python train.py --d_model=96 --vocab_size=4737 --qk_norm=true --attn_scale=0.321 --tie_embeddings="early" --init_std_down=0.0114 --lr=0.00794 --decay_shape="linear" --steps=9513
Each number is 50 + 12 x the weight over its row's rms, rounded and kept within 0 to 99. Layers, rows and columns count from 0. The size before them is the row's rms in percent of the matrix's.

# up: layer 5 MLP up, 256x96, rms 0.231, rows 60-105, columns 48-95
# down: layer 5 MLP down (transposed), 256x96, rms 0.202, rows 60-105, columns 48-95
# gate: layer 5 MLP gate, 256x96, rms 0.22, rows 61-106, columns 48-95
up60 113:47 53 30 53 51 51 37 37 36 50 33 56 57 52 64 77 54 57 67 52 46 71 61 59 68 67 44 29 32 54 37 37 42 58 52 52 57 57 46 59 41 24 55 47 38 42 55 53
down60 116:44 64 48 42 47 65 54 35 52 62 55 54 24 32 54 47 60 30 34 76 57 59 53 47 36 72 55 57 45 51 58 46 51 58 63 52 46 40 57 50 45 53 43 42 65 52 33 31
gate61 107:54 43 47 43 34 40 49 41 49 48 57 48 43 69 42 41 57 71 63 30 43 51 44 60 50 52 37 59 63 56 74 68 63 54 43 52 47 34 21 61 65 42 55 41 51 71 77 45
up61 100:32 25 43 64 51 44 62 63 53 53 36 68 62 54 79 54 43 40 84 42 59 50 54 44 56 52 25 59 36 39 47 32 67 76 63 40 47 70 55 38 40 61 45 51 41 51 57 66
down61 098:75 39 47 43 59 60 35 42 48 48 70 38 39 47 50 53 65 72 49 71 47 58 53 49 52 59 48 37 59 63 48 73 41 42 47 57 51 49 59 65 51 58 50 26 62 72 51 26
gate62 108:60 54 49 55 57 46 41 50 48 47 62 58 60 43 60 70 48 45 52 29 44 63 57 72 93 47 66 36 60 70 56 68 42 52 40 47 46 37 44 42 34 21 46 54 54 37 47 57
up62 116:48 48 49 40 47 48 56 66 46 59 35 45 42 54 67 50 34 44 51 43 40 47 65 40 55 72 56 55 51 41 73 70 67 61 51 60 42 62 43 44 59 48 48 45 33 45 73 46
down62 114:43 62 58 56 50 47 62 45 57 58 38 39 74 68 50 47 62 54 50 45 57 53 52 61 63 43 58 64 39 48 37 56 45 49 71 33 45 60 48 36 64 54 41 52 68 46 69 24
gate63 101:56 58 40 72 41 39 61 56 64 33 40 48 72 60 48 41 47 49 36 33 43 38 49 71 58 47 41 57 45 61 48 58 67 54 61 60 62 57 53 57 31 60 24 31 69 60 49 45
up63 100:53 79 38 61 72 47 46 46 51 59 49 52 73 62 67 35 66 46 40 44 70 63 58 48 51 46 49 70 41 75 58 59 57 46 62 29 60 61 53 37 52 37 42 33 51 53 72 42
down63 101:40 63 58 41 61 48 63 53 71 40 60 31 56 55 44 52 69 60 44 53 41 41 46 20 52 45 59 58 58 47 73 35 39 62 43 42 61 31 58 50 27 42 46 49 39 43 41 43
gate64 105:50 47 72 53 43 56 43 37 58 54 35 61 55 29 40 62 57 40 71 42 43 66 56 62 48 54 36 50 58 51 51 58 50 57 69 30 48 44 44 58 50 33 42 32 40 72 48 68
up64 105:43 44 50 33 61 67 46 70 81 32 53 65 71 59 65 40 69 35 67 59 54 51 45 46 32 32 53 44 47 62 41 59 24 46 51 54 67 54 42 68 55 32 69 43 49 63 62 45
down64 110:64 54 53 33 43 68 54 57 65 69 66 52 50 60 69 42 49 26 39 52 61 33 42 33 32 59 67 34 42 80 44 43 62 56 49 58 58 59 23 55 68 50 47 62 62 46 58 68
gate65 103:47 33 41 32 35 37 53 72 42 34 49 36 64 46 42 63 47 35 56 42 69 48 42 30 42 42 57 34 63 29 50 61 58 47 45 71 34 33 60 41 43 50 45 56 51 59 56 30
up65 102:37 78 64 64 40 45 50 41 37 50 33 62 48 53 58 67 31 58 37 76 55 53 61 63 33 43 64 55 71 40 52 54 58 63 53 40 50 50 70 27 63 61 52 54 50 55 46 36
down65 098:30 42 59 55 63 52 70 34 49 50 55 50 47 44 59 54 55 59 58 40 48 50 42 53 32 51 46 50 61 34 66 46 39 44 55 31 53 56 40 75 53 57 41 50 56 34 53 58
gate66 097:30 46 52 32 68 59 78 28 33 74 40 54 79 63 38 46 37 48 38 50 39 50 53 64 63 54 38 35 66 56 49 31 52 59 59 63 57 51 61 50 64 42 56 36 43 60 57 40
up66 102:62 65 77 49 44 65 48 61 54 42 40 50 43 50 40 57 33 44 53 33 61 70 69 52 52 34 50 51 36 63 54 30 63 44 38 48 57 52 64 57 52 64 49 55 60 41 30 55
down66 099:34 52 54 60 39 23 37 63 58 42 51 34 46 35 50 41 70 44 53 66 49 28 45 40 46 53 63 55 48 46 46 67 52 51 41 33 48 60 53 56 36 43 55 62 42 65 57 59
gate67 101:33 42 68 31 57 45 70 47 47 38 48 61 46 44 57 62 62 56 30 44 48 47 56 43 35 48 24 65 48 39 26 59 49 34 46 55 37 60 57 49 35 42 43 47 70 47 42 19
up67 093:59 40 35 48 43 53 49 45 59 68 50 66 55 69 49 28 40 37 55 46 40 31 56 36 47 80 55 31 39 48 66 53 28 39 55 51 42 56 40 53 57 65 45 55 50 57 61 49
down67 101:45 52 63 68 43 26 39 58 39 52 42 56 63 48 59 44 46 51 48 44 32 57 74 50 51 32 41 67 56 34 71 45 54 54 40 49 35 32 70 53 43 47 43 59 28 55 49 57
gate68 105:57 41 48 58 51 52 65 54 62 28 58 58 32 37 46 40 30 66 59 58 61 41 39 55 55 61 38 43 51 56 49 37 43 44 54 64 40 27 37 60 60 56 65 51 70 68 29 82
up68 103:60 62 49 49 51 54 26 52 51 44 44 46 45 66 50 56 43 34 49 41 42 62 79 51 61 46 56 63 60 39 75 39 48 49 28 69 62 62 48 58 48 52 63 55 60 66 50 61
down68 099:34 55 62 64 57 46 31 46 37 52 49 34 58 51 58 55 63 57 32 37 37 52 51 33 41 48 60 45 52 47 55 75 54 50 44 33 54 72 72 48 43 64 44 20 53 36 69 27
gate69 102:54 58 53 61 59 30 52 37 49 49 37 51 76 75 50 54 77 51 43 31 80 58 70 28 47 49 55 47 47 29 61 54 82 62 44 53 39 41 38 60 57 52 43 48 62 49 62 52
up69 101:46 52 41 66 57 32 58 62 47 67 43 60 71 69 57 57 34 38 50 50 44 40 40 19 67 28 55 52 35 44 54 70 60 40 57 53 46 60 65 36 54 53 35 54 69 25 35 54
down69 103:60 48 57 47 38 44 48 54 48 48 30 40 46 48 59 55 53 29 55 50 60 52 60 59 62 57 55 33 54 61 56 49 56 57 67 62 75 08 48 63 40 26 59 34 44 54 68 61
gate70 097:47 38 53 18 42 34 50 58 53 52 52 69 49 61 57 45 65 39 48 64 34 60 39 29 62 51 47 46 45 48 61 50 54 50 49 47 47 18 34 45 59 24 51 54 37 42 58 33
up70 097:61 46 58 37 70 58 71 30 41 69 59 66 58 67 66 56 53 37 51 50 53 46 57 37 30 46 42 45 59 62 70 35 55 58 45 57 60 50 25 55 51 56 43 56 25 57 33 35
down70 090:60 70 33 66 65 51 59 59 56 52 65 55 47 48 59 50 38 83 64 28 78 41 59 67 47 67 29 58 37 48 29 49 53 56 42 62 39 48 60 53 38 64 51 33 55 56 45 66
gate71 098:33 57 49 41 53 49 69 88 39 49 31 52 65 75 36 57 54 54 42 57 57 58 52 63 47 41 60 72 54 48 63 69 39 70 56 37 64 42 60 46 57 55 43 52 67 64 47 45
up71 098:43 33 36 46 63 55 58 44 56 34 46 51 41 43 47 53 35 36 56 22 41 52 41 50 65 40 48 53 44 54 43 48 59 57 56 38 57 32 38 61 30 34 49 75 31 69 53 60
down71 097:51 47 57 51 50 55 48 63 57 37 58 51 46 49 69 64 45 35 39 60 57 34 64 38 14 37 25 62 47 54 47 51 36 37 55 55 47 65 38 27 65 51 44 47 57 51 65 25
gate72 102:47 46 57 76 69 44 60 42 41 67 61 63 37 54 39 48 67 69 45 49 58 76 44 47 69 55 55 53 49 45 48 59 54 53 39 25 59 53 59 40 68 63 44 49 41 49 37 68
up72 095:21 49 60 62 58 51 66 64 62 55 30 61 37 28 38 30 52 60 37 53 65 32 34 64 49 39 45 67 63 44 47 31 51 53 62 68 47 60 31 51 37 49 60 57 70 42 35 46
down72 101:54 55 46 54 71 41 33 33 37 53 44 44 57 43 30 60 68 67 47 65 34 44 42 40 52 54 42 62 39 52 51 73 45 60 32 37 54 31 64 51 45 66 41 47 51 58 51 38
gate73 103:62 49 43 50 59 67 45 56 47 51 47 62 62 63 50 47 63 71 56 41 40 33 82 52 48 64 69 61 46 55 53 38 65 56 53 83 40 48 49 61 70 43 67 58 58 54 48 29
up73 099:66 52 41 60 53 77 44 42 36 33 48 27 45 77 68 58 37 44 49 40 42 35 53 53 38 58 64 54 35 62 59 42 68 51 36 53 42 28 77 52 64 63 45 47 51 59 37 20
down73 094:33 49 35 46 62 44 59 34 50 55 39 52 32 34 67 60 61 33 64 56 56 56 41 61 51 46 57 45 57 50 66 43 30 50 68 44 42 56 43 45 44 69 48 59 50 38 57 79
gate74 104:33 54 43 55 45 49 57 49 55 32 57 40 47 42 70 72 39 45 43 57 44 38 49 58 28 59 63 80 64 45 53 46 43 56 35 57 55 37 48 48 54 61 50 48 62 45 59 46
up74 098:65 55 50 64 33 71 44 59 35 50 43 28 49 79 50 58 66 60 76 69 66 61 62 43 61 46 45 38 51 53 52 65 47 51 52 40 27 52 39 56 48 70 46 50 33 56 41 53
down74 102:11 49 66 33 52 43 55 53 50 48 60 39 42 55 69 39 44 42 43 62 42 44 57 68 62 63 46 49 44 45 41 58 52 24 50 59 53 45 44 36 66 62 46 55 44 53 59 40
gate75 105:52 39 47 57 41 48 67 60 60 45 36 54 47 32 52 59 53 44 59 43 28 46 48 64 43 63 53 72 52 47 84 32 57 53 50 34 59 37 60 69 57 25 47 58 42 65 56 41
up75 102:53 61 50 56 52 64 40 38 39 46 39 38 32 55 36 43 42 65 58 45 40 46 73 43 62 53 50 39 60 81 33 53 34 34 49 52 56 63 58 40 47 44 66 56 51 38 46 56
down75 099:48 56 65 61 40 56 55 42 54 49 70 40 67 41 45 72 45 31 44 58 43 36 42 47 47 43 52 70 52 24 70 21 62 25 49 40 38 42 42 67 35 23 34 44 52 77 51 55
gate76 100:63 47 71 50 67 28 52 46 49 60 45 26 46 58 59 70 39 47 37 43 30 55 51 68 57 58 39 44 53 53 55 56 58 60 36 40 57 59 34 27 48 54 64 62 56 42 65 26
up76 105:53 51 65 35 61 56 31 51 61 30 42 33 42 43 34 22 56 73 43 61 51 69 43 37 59 52 66 53 33 53 59 62 54 60 29 56 60 44 64 44 63 78 62 34 48 53 66 45
down76 112:48 40 46 48 52 36 70 52 33 44 72 65 24 64 41 67 56 58 57 46 46 57 33 53 68 67 40 47 62 54 35 42 41 38 60 50 49 32 45 36 67 50 50 50 46 59 41 50
gate77 100:35 45 40 44 42 24 53 28 51 56 43 78 79 53 49 45 54 25 46 63 35 28 39 27 53 58 51 36 35 52 74 57 49 48 35 47 64 40 49 43 44 37 47 24 59 54 42 53
up77 096:44 43 54 63 63 30 47 47 52 55 40 48 63 72 50 39 50 53 39 68 62 49 48 69 43 61 45 57 68 62 54 62 70 35 51 62 39 73 64 36 42 47 64 33 64 42 45 57
down77 100:48 48 45 45 39 44 74 52 48 36 42 46 57 60 52 47 52 39 48 55 56 37 53 33 72 33 56 46 28 38 50 36 37 64 37 34 33 44 43 58 46 43 56 55 55 57 33 32
gate78 110:46 54 55 55 49 41 74 45 37 53 51 52 48 59 63 72 33 38 38 44 52 63 60 57 59 69 40 68 47 53 42 45 51 44 49 51 28 24 60 39 42 71 46 58 56 69 43 31
up78 116:42 44 70 43 52 49 42 46 40 48 57 53 54 56 70 56 57 35 81 34 41 39 42 51 52 51 58 32 52 42 42 48 58 53 62 45 85 59 28 43 51 37 53 39 57 47 53 59
down78 110:53 73 48 63 49 36 49 61 28 75 39 41 65 40 72 32 52 56 59 41 50 62 45 46 47 39 57 65 45 47 67 49 42 35 49 71 30 33 36 50 52 72 44 41 60 63 41 46
gate79 108:50 47 49 44 53 42 50 46 52 81 50 53 60 71 59 53 27 55 62 66 46 52 43 64 44 91 34 60 52 56 38 38 50 34 26 38 45 34 53 39 24 42 47 40 27 60 50 50
up79 112:51 45 43 67 50 64 47 51 45 35 48 42 51 42 66 60 55 54 47 44 63 71 36 41 53 67 38 49 33 75 44 30 57 61 59 46 57 17 56 58 44 29 56 74 50 38 53 61
down79 110:43 43 41 55 27 59 57 35 33 62 43 56 50 64 28 47 49 49 45 40 52 62 38 27 59 26 44 70 49 57 58 21 46 55 49 69 46 40 50 53 38 52 42 78 33 53 53 60
gate80 098:49 57 35 61 45 59 52 58 36 67 38 54 38 49 40 62 46 45 51 61 71 39 75 70 66 49 50 72 63 60 68 77 33 61 50 44 51 58 32 62 52 43 61 51 41 55 66 76
up80 098:63 40 57 65 56 28 58 50 53 34 72 28 66 68 54 38 76 56 55 36 51 60 41 57 69 38 65 31 52 65 58 32 46 58 52 71 53 59 49 30 57 58 42 54 50 62 28 44
down80 099:74 52 35 38 48 68 41 37 77 56 39 50 74 60 50 28 68 53 51 56 36 45 49 45 22 36 54 63 50 48 49 56 66 65 46 63 38 40 56 38 48 58 39 56 54 60 42 56
gate81 098:49 27 36 57 37 42 74 79 59 28 43 62 41 44 51 36 54 18 53 47 53 58 48 27 55 31 59 64 75 56 38 44 63 37 67 44 56 60 60 36 68 53 41 35 42 57 46 57
up81 102:52 53 37 46 39 38 36 42 43 66 58 39 69 36 59 70 59 46 32 68 53 50 55 65 43 52 41 54 48 50 42 72 33 32 38 50 42 67 42 55 31 45 58 70 44 46 49 31
down81 099:54 60 35 10 43 28 54 35 49 50 45 61 56 55 31 49 57 27 51 30 51 73 68 68 66 42 59 29 48 59 43 57 52 60 47 58 48 52 53 58 41 41 44 26 36 50 41 37
gate82 122:52 71 70 49 44 48 35 58 49 34 56 38 61 59 46 69 43 55 37 41 35 63 40 65 56 55 36 59 74 46 38 60 48 43 45 55 50 44 62 46 59 45 60 60 63 64 29 19
up82 124:68 73 76 72 56 37 57 60 42 57 52 33 36 37 60 55 65 41 51 50 48 50 34 65 40 60 53 56 71 80 49 34 51 51 42 53 34 53 76 36 52 64 65 47 22 47 56 22
down82 121:20 40 41 49 44 70 42 64 64 64 54 42 54 58 63 43 48 46 40 40 26 39 51 51 46 53 32 53 53 35 55 36 57 52 41 44 43 31 50 55 27 40 50 59 61 38 53 43
gate83 114:37 36 68 48 73 43 30 17 57 47 38 49 33 55 57 65 43 41 43 38 47 55 36 53 79 66 30 36 37 49 50 67 50 37 48 44 30 36 49 65 53 51 64 48 52 75 48 61
up83 115:67 57 40 62 55 63 38 61 50 42 70 25 53 67 50 67 55 52 24 46 56 68 61 53 66 53 48 44 52 39 44 61 58 45 57 31 45 55 56 62 52 63 40 61 47 64 76 43
down83 113:43 67 46 45 41 50 43 49 41 72 52 53 46 55 23 59 49 47 69 43 65 51 39 48 34 31 49 50 53 46 60 47 55 69 39 40 51 49 47 38 48 51 45 42 31 46 42 47
gate84 091:53 58 42 48 47 34 59 60 58 32 49 64 61 39 51 44 42 66 68 52 69 59 40 57 18 51 58 45 58 55 43 57 55 52 46 39 37 36 53 62 73 47 37 43 70 63 63 60
up84 097:53 39 54 51 49 65 46 33 47 36 65 50 40 48 40 50 47 59 53 48 53 49 43 43 48 57 56 24 53 30 47 43 63 33 47 37 56 44 70 52 48 51 57 68 56 64 59 46
down84 086:65 42 38 39 47 64 44 49 58 53 31 53 60 67 39 41 52 50 68 47 36 37 54 45 49 43 42 67 35 60 73 33 66 59 53 63 38 75 51 45 55 68 57 38 53 48 50 31
gate85 098:43 42 53 52 79 47 83 74 71 49 49 55 44 54 58 42 73 51 51 43 64 66 65 55 58 48 46 36 47 68 53 46 28 60 59 61 78 47 45 49 60 39 41 56 64 58 57 62
up85 105:34 65 62 32 51 68 35 41 51 31 38 63 56 43 31 31 28 24 46 68 60 47 49 23 41 41 55 69 46 45 33 52 30 53 55 53 55 68 66 54 52 23 35 51 63 29 51 50
down85 104:59 58 43 45 66 65 70 63 57 44 35 24 24 30 66 43 49 73 43 40 43 66 62 46 40 52 48 44 56 42 52 64 39 47 41 49 69 49 60 33 36 42 56 62 48 53 39 67
gate86 090:53 59 57 35 51 25 41 72 38 53 67 42 59 74 41 55 51 40 52 44 67 46 41 45 33 45 46 50 43 59 66 53 81 37 36 56 56 57 50 65 58 56 63 33 58 58 51 45
up86 091:72 46 39 40 41 45 49 42 59 50 64 57 30 46 32 59 67 67 59 54 54 48 43 58 57 46 76 32 39 54 27 50 57 59 27 38 40 61 71 56 57 58 50 34 31 51 42 86
down86 090:43 39 59 66 51 73 49 57 47 58 48 27 64 38 33 40 39 57 21 46 36 57 42 53 36 62 49 44 52 46 46 52 34 49 64 58 54 56 43 24 57 66 62 58 58 36 55 33
gate87 103:57 40 59 36 59 50 37 44 44 50 85 64 51 54 58 75 38 55 44 54 65 57 57 50 41 56 43 65 40 38 55 47 42 41 51 33 36 52 38 51 56 69 48 59 46 52 34 45
up87 111:46 43 48 61 50 40 58 56 55 52 36 76 82 48 58 46 44 48 37 58 84 20 42 58 37 45 33 32 36 34 42 47 54 41 50 70 58 42 54 40 74 55 50 51 48 48 37 57
down87 109:62 49 56 33 44 48 47 41 37 25 54 35 41 51 34 65 47 52 57 37 33 52 59 42 73 54 52 70 67 36 36 36 32 72 56 46 54 53 67 48 53 41 50 57 42 54 61 47
gate88 104:52 47 50 43 66 40 57 61 55 33 68 56 48 36 50 58 35 52 48 64 66 47 48 50 63 53 41 35 41 58 51 56 45 31 44 56 28 38 35 50 47 36 17 40 30 36 34 39
up88 117:50 46 60 58 56 46 54 48 43 54 21 46 51 69 41 70 69 48 45 57 40 35 79 48 63 34 55 65 81 56 59 48 52 63 57 34 56 60 81 35 54 74 67 45 46 65 61 47
down88 116:33 35 49 67 52 51 52 72 54 86 39 45 55 68 47 54 73 46 58 61 60 40 49 49 38 63 54 47 45 59 60 58 49 58 61 34 52 66 57 47 64 66 51 35 44 56 70 61
gate89 095:61 61 50 53 43 44 43 82 64 40 63 52 40 32 38 47 48 64 69 84 67 55 48 39 37 53 45 59 40 56 48 54 59 59 44 42 39 54 67 31 60 64 42 70 35 66 63 44
up89 086:60 67 56 58 48 47 32 70 60 48 48 45 43 42 48 64 69 43 56 41 59 47 51 51 40 50 37 72 59 74 28 47 33 20 55 45 25 54 62 43 55 28 58 58 62 42 55 79
down89 100:56 50 30 54 40 56 50 63 47 48 56 45 49 41 50 55 40 46 74 64 44 55 39 30 46 58 46 33 55 48 66 37 46 70 34 45 56 38 36 24 60 47 35 51 39 53 53 38
gate90 103:63 22 34 34 59 55 65 72 42 45 54 42 76 57 58 54 55 64 63 57 47 59 54 51 70 58 14 44 46 46 55 54 59 64 54 36 51 44 44 77 51 36 41 67 59 43 51 25
up90 107:49 34 51 44 43 54 61 46 43 49 59 65 72 58 57 39 40 65 44 59 57 32 53 49 73 84 62 65 53 46 58 64 69 42 33 33 66 42 56 43 53 54 69 58 44 66 48 77
down90 113:41 51 66 50 63 42 63 32 67 48 54 40 37 56 57 48 44 43 33 60 52 30 39 31 68 36 37 54 43 51 82 43 28 65 55 33 35 65 83 49 51 46 58 40 67 49 57 55
gate91 094:70 57 45 53 68 61 55 78 66 61 66 44 50 42 60 39 47 54 49 35 57 79 52 49 46 49 64 53 40 64 61 60 51 32 56 58 58 65 39 42 52 65 27 68 48 44 54 38
up91 090:35 25 43 50 28 55 51 47 61 49 52 46 62 63 41 72 56 48 34 70 60 39 62 34 56 47 45 48 56 45 50 39 43 63 61 62 54 56 46 57 45 44 53 35 62 55 53 33
down91 096:71 48 62 53 49 54 40 46 55 69 40 36 43 46 32 45 40 49 69 26 37 57 48 72 45 54 47 36 54 34 49 46 48 46 50 59 31 59 63 60 59 56 58 73 45 45 66 62
gate92 098:35 38 66 34 54 33 59 70 37 32 68 57 50 40 40 53 44 60 47 42 48 58 40 24 47 47 26 60 56 54 51 64 62 55 67 57 43 61 38 43 61 36 61 51 39 64 46 47
up92 102:51 43 64 48 41 52 66 40 68 32 61 51 48 50 41 32 34 61 45 81 56 36 43 52 36 68 35 51 53 52 55 57 59 48 59 41 45 53 40 33 56 28 62 54 61 79 38 40
down92 103:38 58 10 32 38 38 58 41 57 42 32 59 39 58 56 39 53 56 34 37 63 49 47 48 48 75 46 38 43 48 36 47 46 63 49 60 42 30 66 52 44 49 42 49 47 47 67 54
gate93 100:58 37 41 52 54 63 43 49 41 70 51 38 71 38 43 57 36 49 67 60 46 55 72 63 50 35 48 49 51 44 47 48 34 40 75 60 57 46 34 52 58 48 58 54 59 61 48 46
up93 098:60 46 52 56 41 51 39 47 47 38 50 49 36 49 43 47 50 66 60 59 48 71 44 45 68 71 41 50 64 56 67 72 23 65 19 60 58 61 64 68 40 52 39 44 56 46 54 53
down93 096:53 47 58 19 75 51 41 74 62 59 46 40 46 39 43 53 51 50 23 49 55 40 48 38 58 56 70 43 50 67 63 44 47 55 74 51 47 35 39 39 79 50 53 64 44 48 67 43
gate94 100:53 55 66 49 60 57 61 37 62 32 56 54 50 61 05 53 64 40 57 55 42 61 34 60 55 38 55 41 31 53 56 41 45 61 32 57 49 58 45 60 45 52 59 48 48 57 22 45
up94 106:52 88 55 48 53 60 60 59 47 39 47 28 25 54 43 68 34 36 68 37 50 42 35 43 51 43 49 53 59 46 49 48 60 47 49 58 36 72 51 42 68 51 33 30 47 37 44 44
down94 102:47 40 44 52 39 46 32 62 64 53 27 62 46 22 77 49 52 54 40 59 61 37 66 42 55 58 61 48 47 44 52 40 46 55 55 45 58 61 58 44 71 55 56 71 52 67 62 47
gate95 104:40 41 53 46 58 45 53 42 37 30 56 52 58 47 50 61 40 60 65 40 55 49 38 48 47 60 59 58 63 66 42 55 44 55 51 64 71 35 38 46 58 47 44 44 71 48 35 51
up95 107:67 63 34 43 44 54 53 40 45 41 51 69 64 62 55 52 61 46 32 59 64 44 34 43 50 38 40 39 40 43 37 39 70 32 57 45 50 63 57 61 43 55 36 35 30 43 39 59
down95 102:55 54 41 68 47 37 40 69 46 47 53 43 36 48 50 34 66 29 53 43 55 52 35 38 43 65 56 41 34 44 55 30 53 37 42 41 41 41 48 41 73 18 47 56 55 48 37 48
gate96 109:51 39 48 33 50 62 42 32 49 49 68 72 50 58 53 55 50 55 36 48 38 42 52 64 49 59 30 41 34 29 52 55 52 47 23 60 41 39 23 54 38 36 37 28 47 60 39 46
up96 112:39 45 53 63 35 45 44 52 24 47 67 73 57 72 68 65 43 58 53 73 40 35 65 38 42 46 48 58 42 57 50 55 67 56 49 54 46 51 38 34 54 63 56 33 34 59 48 46
down96 111:58 57 84 45 53 54 49 61 50 27 44 43 49 57 50 51 73 48 47 72 41 66 55 31 56 85 71 56 53 53 40 42 52 65 69 62 60 59 53 76 52 55 54 59 58 49 45 67
gate97 106:61 41 34 59 52 38 59 52 63 51 74 59 69 59 55 39 53 29 69 78 47 46 53 79 53 46 71 62 43 51 49 38 65 30 57 44 53 51 40 33 53 54 51 60 80 59 46 33
up97 110:49 47 43 46 57 56 47 61 62 43 36 41 31 34 49 43 64 56 42 45 27 40 52 33 69 74 68 47 45 46 31 42 27 64 46 58 56 54 59 53 58 52 35 55 60 43 38 52
down97 098:37 42 58 55 51 29 43 47 56 29 61 53 62 57 67 46 58 41 60 58 53 48 51 62 65 41 56 64 56 15 60 30 58 37 53 47 37 53 35 41 53 45 72 46 73 53 68 39
gate98 100:35 47 47 38 44 60 50 43 55 51 82 58 42 42 67 54 36 42 67 50 35 63 65 54 35 47 25 54 79 37 53 48 43 58 50 51 57 58 27 55 47 33 16 44 63 47 42 38
up98 104:60 50 32 48 35 52 40 45 60 47 47 59 62 37 53 43 60 64 45 31 49 59 55 33 63 43 43 28 44 33 70 43 50 37 38 50 61 50 44 54 54 55 40 49 64 56 58 74
down98 107:60 64 41 60 57 50 37 48 57 43 46 23 56 61 43 61 56 61 52 31 64 34 56 39 56 50 52 37 37 55 48 47 56 58 35 62 56 55 62 49 31 49 43 26 55 67 64 51
gate99 095:43 53 34 63 42 40 62 69 78 42 27 60 67 65 42 54 34 61 39 61 55 35 50 35 42 64 66 65 39 38 48 43 61 40 48 38 52 37 43 54 46 66 40 72 41 50 66 63
up99 088:40 67 53 56 71 56 50 71 58 46 63 54 50 46 59 37 51 35 49 62 37 32 57 22 33 54 47 56 49 25 35 36 64 50 68 49 50 44 49 52 55 46 29 59 28 58 49 31
down99 096:47 43 59 46 39 55 43 16 40 40 41 48 43 25 46 58 51 69 75 52 51 57 40 52 53 40 32 27 45 56 57 46 40 50 44 52 58 41 37 58 49 44 55 58 41 38 43 67
gate100 106:38 49 49 35 38 33 72 69 61 47 51 35 51 64 51 71 47 39 51 48 49 67 61 42 47 58 21 53 56 60 74 46 54 76 70 58 46 44 58 42 40 48 49 69 46 68 38 26
up100 113:57 30 45 54 53 46 53 47 61 34 48 53 53 60 44 61 46 43 69 73 57 63 71 49 65 58 49 67 63 63 68 39 58 67 44 51 66 45 59 40 68 42 33 44 46 26 63 50
down100 106:49 63 46 56 72 37 63 52 48 52 63 48 52 32 55 68 49 73 55 50 23 26 50 69 63 50 71 45 49 45 40 54 50 34 33 47 58 40 33 50 50 59 59 66 64 65 37 42
gate101 094:64 59 64 40 76 53 29 49 57 59 50 50 41 36 46 61 60 65 55 49 78 65 60 44 54 56 68 69 49 54 81 39 34 46 57 45 56 49 72 30 68 51 66 54 57 51 38 70
up101 087:42 46 61 52 59 43 46 48 60 35 59 62 53 28 42 38 46 32 52 46 56 54 25 42 44 34 67 55 51 31 65 38 47 48 57 58 47 45 72 44 52 44 34 61 49 73 39 43
down101 091:35 36 48 49 23 43 65 64 43 38 44 68 56 56 49 51 47 35 40 57 32 33 66 26 40 37 43 45 55 44 39 65 76 28 44 48 67 38 43 67 46 54 32 58 59 49 55 46
gate102 110:49 58 69 71 65 44 39 70 49 69 35 50 53 64 49 40 59 65 56 58 56 59 44 51 56 41 27 61 33 66 55 48 32 58 40 40 65 55 59 68 50 37 45 40 36 48 58 42
up102 112:65 57 63 14 40 63 47 61 47 42 43 27 49 41 42 57 39 02 58 66 43 67 41 37 32 45 40 55 39 40 36 43 55 62 52 37 42 47 45 48 60 60 60 48 56 51 52 41
down102 105:31 53 43 54 47 49 65 54 41 50 64 36 74 43 54 30 52 83 36 44 58 57 46 60 54 38 28 46 60 44 39 42 37 52 37 55 63 60 65 48 68 51 63 26 46 47 51 42
gate103 092:60 54 56 51 47 26 51 24 38 57 43 65 43 34 54 66 40 35 46 53 39 79 67 67 43 38 58 59 39 59 64 41 35 61 36 32 61 50 54 53 78 55 38 58 36 60 51 38
up103 091:59 77 30 46 47 34 46 41 33 52 69 88 62 25 37 59 37 56 54 42 47 55 57 34 37 43 50 55 51 39 34 63 42 41 49 53 56 28 62 45 27 49 54 59 51 57 37 39
down103 091:43 32 65 46 54 57 64 57 47 42 53 41 42 55 49 29 50 49 51 50 62 22 44 50 61 63 50 51 27 60 80 54 37 51 51 48 45 65 50 54 72 77 52 29 52 59 56 54
gate104 094:61 50 58 38 56 64 39 55 65 40 54 49 13 41 31 55 46 72 67 31 39 43 65 26 53 70 57 45 58 60 63 58 39 65 53 49 51 35 51 51 80 42 52 60 42 72 65 50
up104 112:45 41 50 52 50 34 51 59 42 63 42 61 31 64 51 52 44 53 46 38 63 61 19 61 64 71 55 35 52 55 28 44 42 60 41 45 25 25 57 31 47 61 52 27 53 40 32 66
down104 095:37 63 49 56 47 57 33 56 54 38 59 53 45 40 37 56 48 60 60 31 47 37 59 57 49 63 37 66 61 73 64 40 54 50 49 59 69 63 45 63 73 62 58 62 49 74 58 52
gate105 095:47 54 49 28 49 40 46 58 51 49 53 57 63 40 44 64 49 41 64 45 73 50 54 53 52 35 60 76 46 27 48 67 64 65 30 59 50 52 49 49 60 71 58 73 43 63 47 74
up105 090:53 38 59 55 38 62 49 57 47 49 27 60 71 47 43 21 60 38 42 50 60 67 56 56 58 59 53 51 53 42 41 50 25 65 57 58 60 51 35 44 28 69 45 44 76 19 63 65
down105 081:28 51 46 44 67 39 57 41 49 57 69 35 56 55 66 61 60 41 45 63 57 46 48 45 51 49 63 44 61 46 53 50 69 50 34 70 60 50 55 51 47 13 41 63 38 67 42 69
gate106 095:61 33 53 17 46 61 46 39 52 41 69 41 59 66 53 55 65 31 43 44 26 39 65 32 50 48 43 51 65 50 41 65 57 67 60 53 45 48 44 40 39 57 57 38 53 50 73 35